Part of a small language model's weights: LayerNorm before each block, biases.
Each number is 500 + 50 x the weight over its row's rms, rounded and kept within 0 to 999. Layers, rows and columns count from 0. Numbers have three digits each. The size before them is the row's rms in percent of the matrix's.

# q: layer 9 attention query, 256x256, rms 0.0633, rows 0-63, columns 128-191
# k: layer 9 attention key, 256x256, rms 0.0625, rows 0-63, columns 128-191
# v: layer 9 attention value, 256x256, rms 0.0648, rows 0-35, columns 128-191
# o: layer 9 attention output (transposed), 256x256, rms 0.059, rows 0-35, columns 128-191
q0 092:526471353555530452409412429513477539621477587500518456557491498563511603484558611427402575519439496487425478542508537467546509472584464462414482470442478499464426557444541451431465557497512461
k0 070:491539517433525466466511517560534512540524588461519469520524586482563519509500472530631525479597495587504447512450506501497587534564513535533410482551556407588488540481516462518514503459467533
q1 090:594498497409549471415424540469469509455484469531503485547481630513523387446486541489511489442430403541551441562626527462536552529554466501540474598471470482567491594545434506485558507492508405
k1 081:465518550419555488459516400497429467569465512441547536543532528497588461515555501400504491537484483559435517569511582511488504466519545619452570374485496465513482515488450559445433449498586468
q2 087:499484417436566486408384428508546426433526528494479477579480560514514442501514540510479504430428449591543453554646488482525492468552494426532469487504497491475506543479411557515517462527478524
k2 072:458667600432436408622468513489546500481407507464473508505544544511580555547511624359484465534465566565409556514480508545484540565557460594518500477528458442574548373525387599525417488447450520
q3 084:515469357509519530554403440458543473474472472565435576549509611512463515533491473473513463581492418573483529598490546487431461383578449484502459472530530469456472559538579429487476613442470426
k3 077:450585505433568503431557503503449568536507513501561502498585510518491502395543529534525513513464476507503476561562566444499571494513485564473525587470474513510585468527459608508556582466480479
q4 099:571575571471493448468484560481487500462471442548489596492543453505518478469546484537540612569490501481526551470435532529525522394527466464454473456455486481474515439485585576583493488559480530
k4 089:477478498453486576576537560566469530498487480486506444505522577421511419417508370561399500522486507376528490509496473495514495522431557549502606613511591490475448515474554440641409571536433453
q5 091:386527496579569532507506561537546487437607555464511500478567508496479506483582545531559544554439502645556450534518553398496481419484453488528462498485425528542483386411527390503581515528489579
k5 091:536572532575478442545630527512625587513532577456515508486465448467382518491502434473517463473607414452488484518491501493498580559481424465471497515546459462530562479549503463507491521494473520
q6 089:477541531521560519436573460447399551450509561463509497533560530635466477440494519520547530491437440546578563511377543523441479454533486543535426509429526479446568494480502595512509490561560526
k6 087:440557507556448503528548495463442512466470402464546490547511535389400519378539472518452547528529458453490529523501488512516543458551442502577536491473485502465535546515508470523491565404459507
q7 081:535490495593471476358486592562556544562480487483486464474476433457491460548569506489559431572470500473575513463574545540412429541504439522568502511432475451548556470429552478455551441517467530
k7 076:588455541500437526481622513460534644513548495483533482457547518476473470464498483461364492446546526537498517462488484551561558500517489536481486466566474588510539486510390470362452470523547523
q8 094:500531519430497440481482451544545475443476538479453541308522563479490491472487459514497486453448540457516494586504454367455503528541539494537497527544535491444458469547484567514446507571484540
k8 090:474416420455540445502525517484406427480526529513505482580449446511465542510458482528626564445526479563526446453538449498453492460557422478559546505485443447458472472474499527458422493533500508
q9 086:463581454543550462532381485494533556561532577518471508572517483477447577521478575522554463505474485527429444536413488529534540440568517427471549490535515572544416543492495479584427519559540503
k9 069:517514523475527471546481503479485471440459493511484442471524526517534476556562487480527425514558580514592494441464504418443431589503552561494590605483514461532493509503568555526591497487572531
q10 095:545497500469435491484596508452480452483429485468526463468521445506601503480503554495452558480545516490538579474600534487510471528480513407546554494444443515542453483515535398432609353421534489
k10 081:533576574484450533440488474549510502492494451518571581539662514562483519508550551526464445570485494431462525517526568499503499458501539514378439487566525473496547509451540510462490554550519484
q11 109:498501546502463562470521545530532508494439492447532563360548519462552455484483429480460511500514549468532523535485485470472499569522421558541519542536492437541489342507471449468645473424561447
k11 096:464555502462444512492460580569504583560546541529535428502514562495542538552609493403608404522599438485430438492501402439467502488545492428381500485522501501564580499509470563574576539398593584
q12 083:482459545531590508565432465553567564509444576512500510445537416511431500469542576550519521389414528500482402527463514484454538545541532517465414521485501517486477568677596505532430568529493437
k12 111:493377580517424472525579578487449480510547606603576490489518485537492389514432449556551435402524472413542527447548449511519468499444554387461494537588531523584588554425505510467472470555506483
q13 083:574499500515430467484532566506504443411388475491480401442528444371453421523577495499568488557523515449543583544486523525436497447407447575574561505458567510433537452441511486517565378541481542
k13 079:566538490594425490414534545533524512569477360549572457491454495546512531426515530492383479566552474494520552427585438523549476522466577462539441441584525544474484544449446518451541515476531504
q14 082:506544484432538485519534473554546499504424505550484522561457443487526468491438508491418471463526510559488614394550450494507474456445507540507483472585500494506468503527469532381469518540510517
k14 080:426495603499487435502446458491477461467492422402467497441502509508432507409483524488547574494494563544544521597469430557457498483484484510595478608510524524471589526517444485557529485539363476
q15 097:572470532545566611456457455452452541447478453408508503492547515479501495474508566522450525487545433576585679551454520500469512486483550495471478481507434524556468540447510585489488453443507496
k15 099:490483542534534448498494484530507482548540474512509492558495539508426476488487543504491522524513586512447519505543500523506498421434476550507563630446414592435541499532544556542466472431464433
q16 083:515555492553550555548482437470500529483579507545518477424574471536482485476518559621561404427506439458541488539452439594455510541528534469578472495490506528508542467567464499562485448492472443
k16 074:513482494439451472480515559466546490517396442486496493495519434526434423584573525416512472483467464536501450453576526486528453500446474459523526498600456486430471575500393466464576565528518509
q17 109:533451470510603573540525439526524562420547473507400533478468557569586483504489537570443579577425541494456575490567569415482567479553506503439470492491495516487412522488514370476449551541491469
k17 073:483503526558536427490517400479525482482515625537488497507556530463448584410503480550552568504545440496550443602442531566466561451479497462472574560434555518468540407521532580574453501484489455
q18 102:560493381603609507503509399469523484507537498488492548553530525485480573460473525510483432588510534519506502546499477482403482618569450395483469489508538504516429540523486467437456494438408436
k18 107:463506574391534543483509483459561462494459446595473505494495525493495411471555442641644491549529462478503442485517498590482509550476504454525515463514544612388473480538539612541476489602550445
q19 097:589517417418552535418471549464495563422498493473469500556469428539563501605522541501471513514413527528503600396526459414512497452571482486573533505379491585461517470450462492547629444450486446
k19 103:479512514559563426563417453504460466526482494456432534557490517422576561448494638471547586526544461507482555563461522428439535506468516552461493506527502509527515481481482555454541554483548433
q20 102:538618509458488536569512489532438475473528451409562430515526531456597456539601481535477536584460472501452538584532538541552444438446475562463545632503447424593502501490528549518496464489537494
k20 112:480462561552461602481518467416512599451514507505539419515474477551469537469483509512503500454497473491544515499469456541480405422408533519511476516462469495525495477519488521495516531497475473
q21 104:545558459474516488551497495594449524364552474550428577498484646599555434397434491497495523505494388454577503470557419514545527596458547432477413519599521492519470588468423418537613606518489476
k21 095:496525459445512540512464497461539518494507438444497443426401585461474446388587483478503478494527518489491442482440586465553433530551504425521376485552519513503510599512542530531569358525466524
q22 104:538408603488469573406488573532496508498580517509542541453517505550522399474475540463425473447527507520438453441564481500480521503589427566506562544471515420471509550542490547552426547521517582
k22 109:482472529518476485510453559566499481586450516492441525574478418547464533483567479496504432595545483451536511459531512527589371441603431415418511551589551580445574510471566468516463498464540520
q23 099:501439518398438514532584543545455510524505443479471510569429518505534525449564498464472456392438499460471464453496441500596614446552531433588509448584642449478510594446563523490421557643488495
k23 107:528546526554476503479527437493541452568608562495498506517556456428517545501404447389451598453512630466459510505446486519502518476548469552526539488376442513590441570486480418532488459402500512
q24 102:501430485600522445493598511559490527466454542531442568498534491543425403575392538611476487593577531574439570508598481507438580542530511460478473507496557529489458520486511420430545516503442500
k24 098:554459552474509506517503510580478537480471503564493493447484522490498520495489518574520464518588504596596403574512518523420512504558380549486482595472478494453536470500514430491470451464464443
q25 103:493468522501475437535458546455504423521503585501520454397501532400507568417502517502552522475491515507441555549460551490620529468492580540552563581462520606446489493458438431535582461453491536
k25 104:471507475592618527490523517510499517441534515475457465456505434532394541424608456447495433417421559482365491495546539521476538488502521551513521472498513508408523383428539489538537568584456394
q26 099:475508419480387434524421421496498503367453442577525516496577491542483473465545549536511530538507446419492552427572477492520428524501568537526532495531428428506428596553579576544523514571402505
k26 101:408562517478561537521379470553463578549504457462488460470521523518571482485503481515600483432497590467472400577485546435473416418473449564482614527548517462596384497418527458585522556537505529
q27 097:460498426368531474434484511427495495481544591526559429566531461469482519571598512568523515404456497580540420457505588479461411368396467491496533554494410553532528529520466515461419502503495475
k27 099:586423548564437441587561504548523450496450469495545562482523463554453509454600514576516558507503475435583541584459475569524521570543564436577514577440486521408571430489561546424564500457448435
q28 106:414458479481589436469517501593481486509482486622459509489555537527436510540407483521502487547437472409485433494495415473464458541537453431486448493517520491458461457565548521554518607491499474
k28 107:599466371522567569493462527542485545501485473394479485518578534577494530611521536508509362456478413562478572374514477518529489439479437574538443562605441485536454524548591507594433445471447492
q29 092:475533554581524431435518488439481577510475515529614460404496388533417534484526491477456497520506406435514536450471501546496511444442619535539518530546422526505547458468507462428471491462607536
k29 099:523457497498466521552589500469475453485471489581552407425421509491475456450572490532436442526448546512457569457545529569494462506567509498459455506580502558502527574494496438528487620503514525
q30 106:481518509478498484589484442463531494467570580473472460533515428518580512439494531510530492452514487461535434453429600510457493407493518530567520487453421532505520448577486525443465546383487607
k30 103:539471483511435553573442478490556550489489439568528507544511525511484481496465457534519374437379560485500429514423510537430635493534453490536450517573483425479514447457470570413407520526513446
q31 095:463561571510425531437566537564484530519460442495570498502494522495478501486514428470466536470475439592556488530533495582516508496515442563488495498469424469490572420482599541493504430531529463
k31 096:496487531417507481463519481551463524490480472568440427509470492558507434433536436613508528558545520455450614515543582489528515545506509551408583454591525514497487566486494453516504538485507460
q32 080:478484483527482473468471481514406502482556531442545459431500482558457478604472543568539495497502503539488450479558609483478572472417494452564510458474434440575458466508401558592448534530588441
k32 082:611567499435462505451507434610573489553501555492459557490535519508548579461554608336364491565487518569510416504548613484565543478589454514473452474532478451548437563466546482449451520497522502
q33 085:475545585508503399521561604412512532466529388492452524511460493445479357497440526469544460487472472512552519423470473508486515480485453550483487532505496487526619403488505601542551501534440430
k33 082:557491445420448555464498473532467438492501572517558474555529535531518519481556582530516447510456476461561521477557555461516460481455431460521520538569473498505530431594563546477458519484541427
q34 082:553467603490449427482584550500458452557469451513491502461468492546489498504392415552571557512507481448511498469489516524494486476401480469516434509476496470536577501501468517573477529431483479
k34 093:577478530486558555513511386461484511471560416559526558605512571492543412478571481540465591552520406504495479494515532471505527486522507583510505486525539393502472523457631563440480502513434445
q35 091:544477523516524456467493535440471448564459536509469553426518562541571459431470593426530543491537516502507503583508400554445595557535543491487491504492540474561461517486423535427474544486558491
k35 087:491493544469464553501438537488536457469549467505497559509499524489607556535389513478606499518494492541436480459492508484554414584480420522464429550395416502474440524534536533548465471435514591
q36 086:498475483515574430481454505480593497531512466525341474521508502485558573567447522518474482521543542497375491451516552477530528570528501528467482417553489508501408474490435458409480456477535466
k36 087:486506424506528405488498470530593508506483547471464500508486503560490503514531537446498455512496541485533465526482447482477469528556551505505509577470468446601527454380526441500573496485559543
q37 083:451529459485562533458436405483554444447483552515408596565509537422502490524520496545502451544492447440441426420467527530374533450553496474483519530517513514450466501546483573499471566528433527
k37 084:528535533555561476506521480488445563411525508480554388446532496489504523506509536590490495539407489532546441550491536490452520426475457510493492567422465545530525491536554629511584450455447511
q38 089:553569461449665452386507521466517535380480560524436513527525493495510485551527439534517558497469509500610407410568578473486481490493574509530471436483511517421580570534451473568537549570439500
k38 086:516515504413466478492584463481464515485454488456534548524448440418445534411583514530470465481516391417472534497482461518576455560515590465568450496597599546399446433553512560525573524506470420
q39 088:529480420427556551506539500524473569461504464455431629601513481446464487560450520506406574600469456439533470503546474455510458485395470528544418466561494461492547507496516477443480492549470551
k39 091:412524514502478488449505433510497512501446561542586454429567492460395565490565512513529557487430438575504486643501510492478406488548458528473402517475540452563521503489519499648502389470428545
q40 096:421516477559552494427425577518503500349542575418585405479471520503459447480543577504546545470477526523519432512397551545470495494508564529511508526437523445428486605540542541596473603611471474
k40 094:451553441469503463459487477476478581464424523563493513468468561539591493471553496471434551477534465465528573472538539454456512443505501450439546457578553526522525484570433572522534605543565505
q41 075:449471434560489479499493585480585486430478570483512400477519466547396547475553543436518429465442551511489482541364521511594449566561488663526527484432477587524532464542551534510530490445493387
k41 092:536559486453526521506527494452460482527485477572541514499483417538534418598496562507496538411619406441473542441555430395433532547440540450502463451568553464535456501390403510434518454546521460
q42 087:441512494401461567518496569591543420574525481433547477576494481476448458533503381478516385525439486578590529442520537501476465500534490459464387492518474505507458492507515548516583488511450485
k42 097:429569515537510568527385424421425550491526511411571525544534566438519485455515527584438532426502540625472460520437479530551652472444467553519525508439586456546553451489474514438468550410490478
q43 076:501490477446524520463421583494570535531542433541545550396563535532555470397570472565439531531458516455504529487493534441512444594544517546481492575527512434493505611561453465485492483520377565
k43 091:463604563471484515527449468539453541607430562553486520489463508477514500477510482535502545492428582522480461540466587443457439545489533583480533514458520459481474442516516488496494485531446405
q44 091:539514489467410469534524504551562484480501473406544501452515580477542515388515414529498436518568479515521527509486514458593478598589512523555559508506516461490554462430467459523499418383471454
k44 073:541528578484506569497525649534439397470502510453464539462538412525420509546503466423457502511486481503530453474491512507577503475459549516415575404583514550538481517534457423518538563545544570
q45 085:574447536460516517534501509551452563462488478447545516360557545510517477516534518494481565549436515446500580540540483465476575531498466617459565553492355469518484507476479505495523413548518499
k45 101:476584450535524538571458413452520467586514493463470502565502580598574544464591481407560555461514510573425421492467509455425386439537542615490546586428412416558561526545481511381491510440465601
q46 091:577533570483589519450499550567475568456492476431509431444487579466482537441522432520497452454543532502528564598489542514488467504467501517463558454497594533406483491476508517453417483598575500
k46 100:454498508509449482503536520425482457420439511545484465489493494538543445481391584521556539444551590511501528501530439503542479528480590484582613548501491586428468552461454496519478536442517517
q47 094:472513429528589584563507465506565532445533574555432510603473497495465560528494496588521496441548456496459486467502474505543522515543482449500444474477503548496485525537501505548503547538422492
k47 091:431564505524534548449496536549514505511455597533507464500544504620471479545477594518559513512582540497464508509482510512460582459557525456466500487488375607508432542475445582501492467479487464
q48 090:628442469536520444412484522473478552459519522531531531607433583411492505454507550448460469550499506500589488380584556504619443534596462519472526473513375506451484491576498509449517467593509478
k48 113:527602491548639552515396511460426493486497573505456592497420475499492531489540525486525552424557668512550447591366441427488464482489448529508448527502509486611537464455551492501394557455505470
q49 074:568497442521500354507511386434536511445596611558538440588449394513451561486508577504506552500486504538514427477542526572575531444459549515458488493437443554440539557567456461556530528523451559
k49 113:524506591547469487521567550480464499460489476529516518543481504461465401476562502592502425454545442409569535516536391537493497527457562471508459492601522518445496529436493566459520514562486518
q50 091:542467488457552488477513524517504552474479423546619573434472531485478435465572485502466508480403489492597547432554466530496438550449408435515551572515453496528518459507416514602553414554485528
k50 086:524477482510407486514407585508505477449463482457527552525493525472533599452561512591481406465518415475496621493564500554477449501537534458557527571500525547495538480526464528476487478533447394
q51 106:404499388433473524550400436477524426520508571477474520382506500460545526512493525561497453424473554535445455512441531494415536450439501556521461495399518532496505441541552485582426547541438477
k51 105:534529434565613459484518496402461439447506509506592537544547523484572506610497547544522532507472548491549465482518532566469576489423456517447513484505515520503482463451569485492378485548478559
q52 099:519465388572592472524475527522434364504407424568419547556492430556515503500350518466464578537461486502560455497565479482434539510457618504555505393585534508466346550566448530525417516594482487
k52 090:534512402549500469499452468478596518550660524538499544512542533492531537571487535495443558519447484501496478526523478513419586454544502523568391547454513443525627457482521403620483528508507412
q53 098:536512469564559485534566576520470516497652516528483430540459452562494488503466560501525537402615511452518558481480437478534490431459570480494535489500554468424437543477542455514477624514478445
k53 105:530518490529436567531534481565469489488491570464411618433438441498530569539386514479508434481443464515467529466501524488456535538475549462545440616433482461617458479526530359480445433446498512
q54 110:431522428520551514426501576612523502544469489467433589380553523538520498504493541634472384543479527536441622443521524446556543446610531499462523490434503500465501479386487415529480525458514471
k54 107:460486453478458447483552441516537561467431531523561422508540417363463474567589558488450562586462503503475498506542542556476515505470547560524549540554483481559455486536460466512511511505498511
q55 102:490465517509477558385599491465457554542397426451486563476481534451479520536523513429441523464417475538547554556515399448454448507570469444459472534489434570451397403498567480469583404566505519
k55 093:527537447529494444439456550492458503512445479517479457427510537458456499356544517499528567604578485431489459473448514588533569489521471543572517504446480522430556445473484477597454525543504509
q56 100:518441482441491505442467430560535573483535525553536559507474558447485470509531512583477559490600536397497579479550474553491471551511491407453417418485488569463640513549459485499433522528529541
k56 103:415467527513514473504571439605631456514520521486502593554521511580495589507447505487527525411528598577436465539482537484534401615472480487522554504506498473458451484497514504563376481547456455
q57 098:530481459416491615601431465555458567402524576438546448554516564553501448440474432515463431611528423476440469526488510508481481482485532483491420514523487482520476526456577560546523564464542481
k57 102:500525460532551564501509444485511527548484412540483487600565489412498530461508467433558468422535376560577520497494498513528494379484454568577404437402528537643534569501465441452475528540414512
q58 102:505415517602561413443481541546512425522522545564437473470491412476553483459530608430624551518532526587582542461426541500482464470420533503530457475458415496624509323480521445473573447467471499
k58 100:574490492520467528535526520535558515487504536561492474438499519538455387503564447534485498532470549488503497523548614527486485530557508418432487602541533580451558487500580436419500524439484452
q59 100:486488543536422501534575460466459516513502493510488427459475525550531551478563443430508487563463518506460611478567468520473495573578529485435505568514457463429562485446437486486587513511557529
k59 096:402456577462501471427440567575571429476387526562552571452462582432490526424533458394402458485467539538546467511566522471602398474571529476550492499594430553495522604548466425554477527470479554
q60 101:522568637445576542500516440463530517535507406532530448471473501483515458501490436467575506548501488515503502506518558462459568490504476505498469499564533590490536552497478499443559482562542435
k60 102:568407479495449493551574389464449466460519496511569510529479506486493485602507614486454465495550510477515465542515414567440562458536396454543500542538470386586418440485505472461480591523467481
q61 101:535527502543510480480500457605519380452570608537391517462539456493513479490502587559499551412538458572544507547535542554455506458470529444539508366476615528467423527523517501466445505583431432
k61 103:540577511464440458522429504481436513581514551475436466420603453523516494529468471427496429456511569496516521655446511569541546545528526583478522494451435442485466529540459458447477536514454461
q62 100:440546493513577493498543514513519427503473498531443478486494590441509504546491544520526443445469568539466521508426504541513529587523450515492515546438449510580518393451566450540497466477562484
k62 100:500491449435442458410538484357481484432474561543474485543570414520443541516530443468522474463531489456556455487508529482496451515452463506602566457550457482496450458499401556557499455372569516
q63 098:438496530509406481573531588497476497535346462496509421483523537480410484501465534561578580473455502483561519403564472552535509463470548489454523560434470512531519510439499538518442507503459555
k63 102:480450499495489546471461526504479603542595452586458478506572492470481549480500611561509485530359496433463553565571535533441514483522448506543468515467465497540531545499520442508525529457394465
v0 088:592467469441394548513587531519502485494514466460548527509443523573506522494492509503440461532427469526539493453485492512478443511502453502507481403529546453585539466451615523534452531512461429
o0 085:459609508529499551406541505519524514541473537420550444574485550462613589478481456465549481535485483553534492398478436399425503459494545513560501548417512461541530492451437498437505395526486446
v1 090:432508406529537457484511485476512497520463505450601624474497452440492578540480502376503501522450434451617547484552599484517492532459477378537498543445559546517444488546465453642442591490522456
o1 092:521509510453521547527414358532515498389530536487493469561395423505508472469561474500535557491549550467500468522559466479516469432491510505500505491501499522526469484504550497528536557545522420
v2 089:426352424517500567550393470566449489532519535437542582486564474520554527528452564503520437538435518589502545558588597462521424495485539587515443539417530452510484601496489471477497450472537572
o2 090:587433414533425506521544526569534531535557517492535555493430492516454471614433482444505500445494417402515403483450389428510472458403510571552439467515496406498451465483516493530532467467452574
v3 094:494506524416549508446528404519505458544463441522515525493509476455515479463554497442522488511471477396490468590478371555430482448450432535485514522517512494439531577530410503486450599532501451
o3 094:492564609467607369524462391457449478428565531512467480510540529528476377422465525555513499461496509497537521500548480556554572563564643436548440420438494544452426527554434484514532595507485546
v4 092:370448515538574501457561513468449576464400536436493484606495462461431520547554490469632503491514490552466475506572523551466494446452454503514510481563520455545514533402474553520421568416510469
o4 096:514578589541518540448581496441473496469492418505506484624547471471443541470551512505517596519472526500534621517565427472548448488548529549482511474562478568416522551477460483455429421523561487
v5 094:584594522412446491477454505520461474488568476464421439480482520616505447502543511561402585557477502527417560418423503500455553517570560459460502531447506547590484471400443462434437455439511560
o5 099:496599515552444533386440471582434504550482473501507466553505457491513442429480468541563592492478458503399485382549483528536473514509553491538448545562546450586549497514507557505524470573501473
v6 092:512559416538497531549585489512437493559559441438468522506427483602542450440486404598468545575545424432426549439532488391534616439430512515489514522514667498430559530492569461430496580528524474
o6 092:477505548605528521436515509512540515495491458518463549476506485534533429506390564551363559584496551497480580479533470442548558524554485500528487485563490493517533384435546462469512481522509482
v7 098:613462457603458488501457504528546524448614515480501487529455533596461559482470578554567502518492517493537502471435518461511462495571433486493458490547524482552550610448544437457563579553502475
o7 095:566496525563417567477486489553524642537508543444509417515388542494393534537467454470452495442469411478495578478464510565440515523505515513463484558550494449626539500521482562437483536454473429
v8 095:541551546537526488395552397431501578540427588509505390518496421478432449612601554530517556525478531479492515467469490526503505563501528482464505487518398559503396482505461481410372531509578440
o8 092:572463587463550529511508449551464526427490506554551451502485450525419438496588480581539524529464521516566483529487482543447551515438470467429487638533454551453465449500516513498553513466482447
v9 101:557538491523468510507499540527514493502492400547445537418444551533545508514534598510515452576478630541486480576499489533489546498607460413388491475552564498417526539551512492552558638554438597
o9 094:415497460428553487531479502452484415531516587513465559493505460555398502535514496494446468412567503506576418560506536509510458487579434471473420439429427472425482555540490455477458565550487507
v10 098:491493498464500511514499595565446466571543464421447452504558599433556544547526400438494456519448527529516509523398547416556507480544484535504362506537577488505595541421595576553529539606487500
o10 092:512460412455433544496596500490475530523544530442475512551534486544460538558437552425441501497542486539542590467454485429479498495576449525534526447471509500565557483498512430521501402445518542
v11 101:456556512399461471487484451503493529443486580504492427570561462488456447495460496454544512498555459493607560478425521520473466485490423494566465569476485439442441467499500471501369477567522493
o11 099:520416516588517458579514491469501480470423473492447540571499542453531428371463489541579568543527557575504545512484454539496423522530542529492515477515553483506500533542534439586456441524433495
v12 091:465438436454579534581467528468442521390515593522522485555499488524603490429502691455469605516502539557435448427557510491494556536455506496466586427526478479457480648487379612513533538522435486
o12 087:478500528540498539415423621520549492504556506610457511543502507572423424541471497444491523488423433438563468593480480466511519464480515499487472425519517527491548499495479494459529523487613568
v13 106:442506487466508475517555513502450484480404568524494456491463443488504574578482442495518480480525482555511529497484527486477456536447446562501453469516419456522494435463475574568413501495553497
o13 104:491436504526525449493535572348408491457554471376412482450512415501583516504522509465522552507498554542419475478482556529465444480456559557509616545397471584509496492500454578517535376458506513
v14 092:512489509510480549534485441457570465400454447562504599520409632526495547546557466472526430558475515418483516507479484556512470633499493458458575526493475498467474512551565419414561398582636493
o14 092:514439498452375450515462493568576543461512575450553448473353522480572486409529553545522469487466451460485484520504502463404486639546518478565502506518515512529519521543512539464509667500376524
v15 096:573473461499513477535479522552513564453469472518501547516387487572498570523587558479454477481504434552503414560481447477479604475521443466442493518545436526477519579465507439482595453539424586
o15 091:527516485491451504529523539511527520492586499438555622519461546410587406459573505402455439462500333395485480509495544436543441534521496544476448443516458490455512521481447468430502537510482489
v16 098:453511474440502438482530468494522506472519528543535440469471536493473455553485496486594391504542449460552401446484525526380508474428474417402523558582441510498525512472477603515430483516547458
o16 088:505554526564565409497482504389429487425561416454433470497422575578519609455392482469491526538409536462491517476580530480496475470407590478445536495554513593521496567585555415511491539499507450
v17 094:534479483600479455491525523555523479557547597541480509503488567494507520545502489467469511482531485539471531520475442433543501551621442455509494470575522498466442467515530606394580571457508475
o17 086:474518557554501426375516602471518468555493549407514437459482454527534545507464446569513480456576475553550585504472503525508425555531486551446525460499510513533643473548457583431521586563574505
v18 095:637550513426413546473496542507541481510444547488490528510584557441500506555504477520412570555605533613443437510405474519482488574566487547511536522544583483497513537504544560575555444515614428
o18 092:449577547543431471535467590519492436534511580464577493486478446395434511472442486529494442562557453625452506475471450478525490518481502456517544553525538492557436545462485526581560538508528526
v19 100:406479446499610489427539492459491441441476592531497475571526530515467516519427554444604476511509384510560472479463472546564491519442530483454451479424392493552493493523422552526466504438503543
o19 101:572450552559512489472520519472427576381435457447457403571552536518496482444518550480492596489451445509514539478494489478473395491504425490485585498492460538501540508480423573481545471534516520
v20 097:454516471443506393427538485531432535445486593503516438627537478519477542555442605381449464442525514569579404479456530602462409494513461502484511505481384506513497538516482526571419443505479548
o20 091:530545502486504467450523523450463537481531465442407506508519528380555503505511427391592499504521498583512464464434539501479476408449508509591458490491477526565479499483500532553538447537511487
v21 099:552494498494463500470429554491532521540516475531515568383473483478499522446546543552403460451499499511441502563478520453541444541608471472445415520478478480451525589552503445477450543487443508
o21 100:464485469512515565509504430526472502516518478524392587474437495527435587515450468491458429414620504459437481518482463492468517544526519462468469440536526513470453469519530564519437458481383541
v22 093:557507499446548385441562509517466482529377517512488481496583527518521467586540486416595525566478499592553461501490539535476517515516437432512472517516521494513529432476489582554474509492531468
o22 095:438538404455564400500470496449379490482527579485514459545450470477449524493509510523537503521499547450486582583481530551481554458463623552488646498437480600435448489559542486524526513471570540
v23 092:533490482554511518407479480503541512540576478511516496416559468473503506483474522517459509463521551499546499498534502497553523569518540478516601403457436478524464530473404404554538377470428466
o23 090:441521571486473432460388466463501499496570523512517522524512474604398562529561577516538450384491498510482468588540513519502555519434439489426504559553493508487564472481477548515546456443485541
v24 092:567490487495499503549476457579586469511444376463466507460497540464466448499435491452498484464517537470530481476573440516421458493564431435526489574594523445382503496466550419456545616519495504
o24 088:499516510551550454414468445519508485588506571536513491529451481545569551554416504533447476466513483514498506511503476477517523443605538497521344405506518535463467484553490490538464615533456438
v25 095:460493518594544620523565517454512508508496444474487366501423506505507469447502457578457537500495466643424550555373487484529541552549590600552588462416443498474546507402594541443517439434439511
o25 103:466410448514487577438551610476562564503410470537486488502545438437479500503521549520496536530466506583476497568443482453452490514522380529497486598502457526496550394449587532487427404468461483
v26 096:401417434492412532471482543483462532489444593487558415454548530540461540510472557513483530450493417542521517530504543522484382492436528517517379501506453539593405518480493569517540393482478567
o26 098:559417477548427576523564484447536527463407446539474517589482575454588475412447511486533513504470408530398413485435526502480393522504518481470493473509524520461544530556597564513451441453503526
v27 091:495415509409492586466587469616419554469498513538471552575428534437561597602493523491486501505481488501499419491508534481467446581480458512529396469599537523577515450428552572554446547513400466
o27 092:483561541448523473407581528510537504474509467459525565536527484409477514493497549397469554540455346495502524400515546456480435551471446563520519504508502522517576524472461483453479464578626442
v28 100:510491562528437588555506559575569487527543456489497580457513586604516429417502528517396441504481545475435480572396503453508494467561577506538430435482588445460541532522576411472513513560413463
o28 093:482503493514396512475431592581529438543445486423586503480613541468517540484494559467465479541522465534525524484545432383556380564563407516516509456544491394526549510526450496476488469531426472
v29 093:480426523476518493479481491505506453469531479507493455545465421545488543615497514407610561468459473446479446496508441492451470410404499539440559326411449487488424548432426550442507542557530581
o29 090:472426548413556442426368527473369606565574469492545449463591542574421473517502529513472453503464490505549507462508456503491434498477462520316491461470480476480490515477449564435481508508530610
v30 091:478440475495412454472419522514546479460502441508441494480493549502545513499477496496469508494453566433568604566519561464647557583475551492508471592525501515465496600499489522498518433520502471
o30 089:436411484455488594625566535463544524480479513449383560451423524550535457521556507508502524512500499501468419553469499489481568494468507497489535552483477537501470440491519417496508506542541573
v31 101:484543476497565520486469556495547570423488452553490471608508494545424547513445560490477471464474529506496461518601494565499515410567487590546605445614483465481625464467482449502499580525485426
o31 096:461475495612539514532566547566601446626498525514549438443504559504522538534478474459536433536589608535466592482441488516532466560473442483508382399525510448523448504454528532572454480433500502
v32 093:482519384476482566540429477541640484564456587493408550551446538545545471480459513552596550471559356499475523481504572444495493483503470493441453434534476474606460405447511479414387482490504470
o32 090:517490511625458465507512475438475486564450492454469481496486481542503478503473471542484650447446628441561545506559552463476430504454594462459507491525445505574568503550528452424498541530544475
v33 098:529495584475365527465480438560554500572533464460581561429520498423459451514562443473411448579509484414561513571507468540559496461516489508526464531517511531497556466564546496490513433430546491
o33 093:514528507461439510587564366502489473469507511475537489497523462515573550351526487490498475480555460481475438482427506496440527524543505500523508513559460436559506494496587519554484539495491505
v34 090:584530487491522504519581488490419614551452465579448483540450486609516475533450491496574536487457441488550415420496461509450492544550499468508511553634453515499613533547526587538493494450517509
o34 087:567563457488510476473430489476544524493412398384422484536416497467583491448484434447451559589506485614544564356545485539492486467537486515574462463516462607427552529468470519416550546544554480
v35 092:540401494494537497511485558455562404481501443528443570556556472475492514547488475607530458496515460474497469549448518528561514590452462503496519502423476521434440511421546441565499416485500620
o35 091:544434506555422484526559489529598562472501461517493535411454534535433469556508497471497502422504514513498467456406530484428583551519556557528539454361368460598538403477576456467527413486472454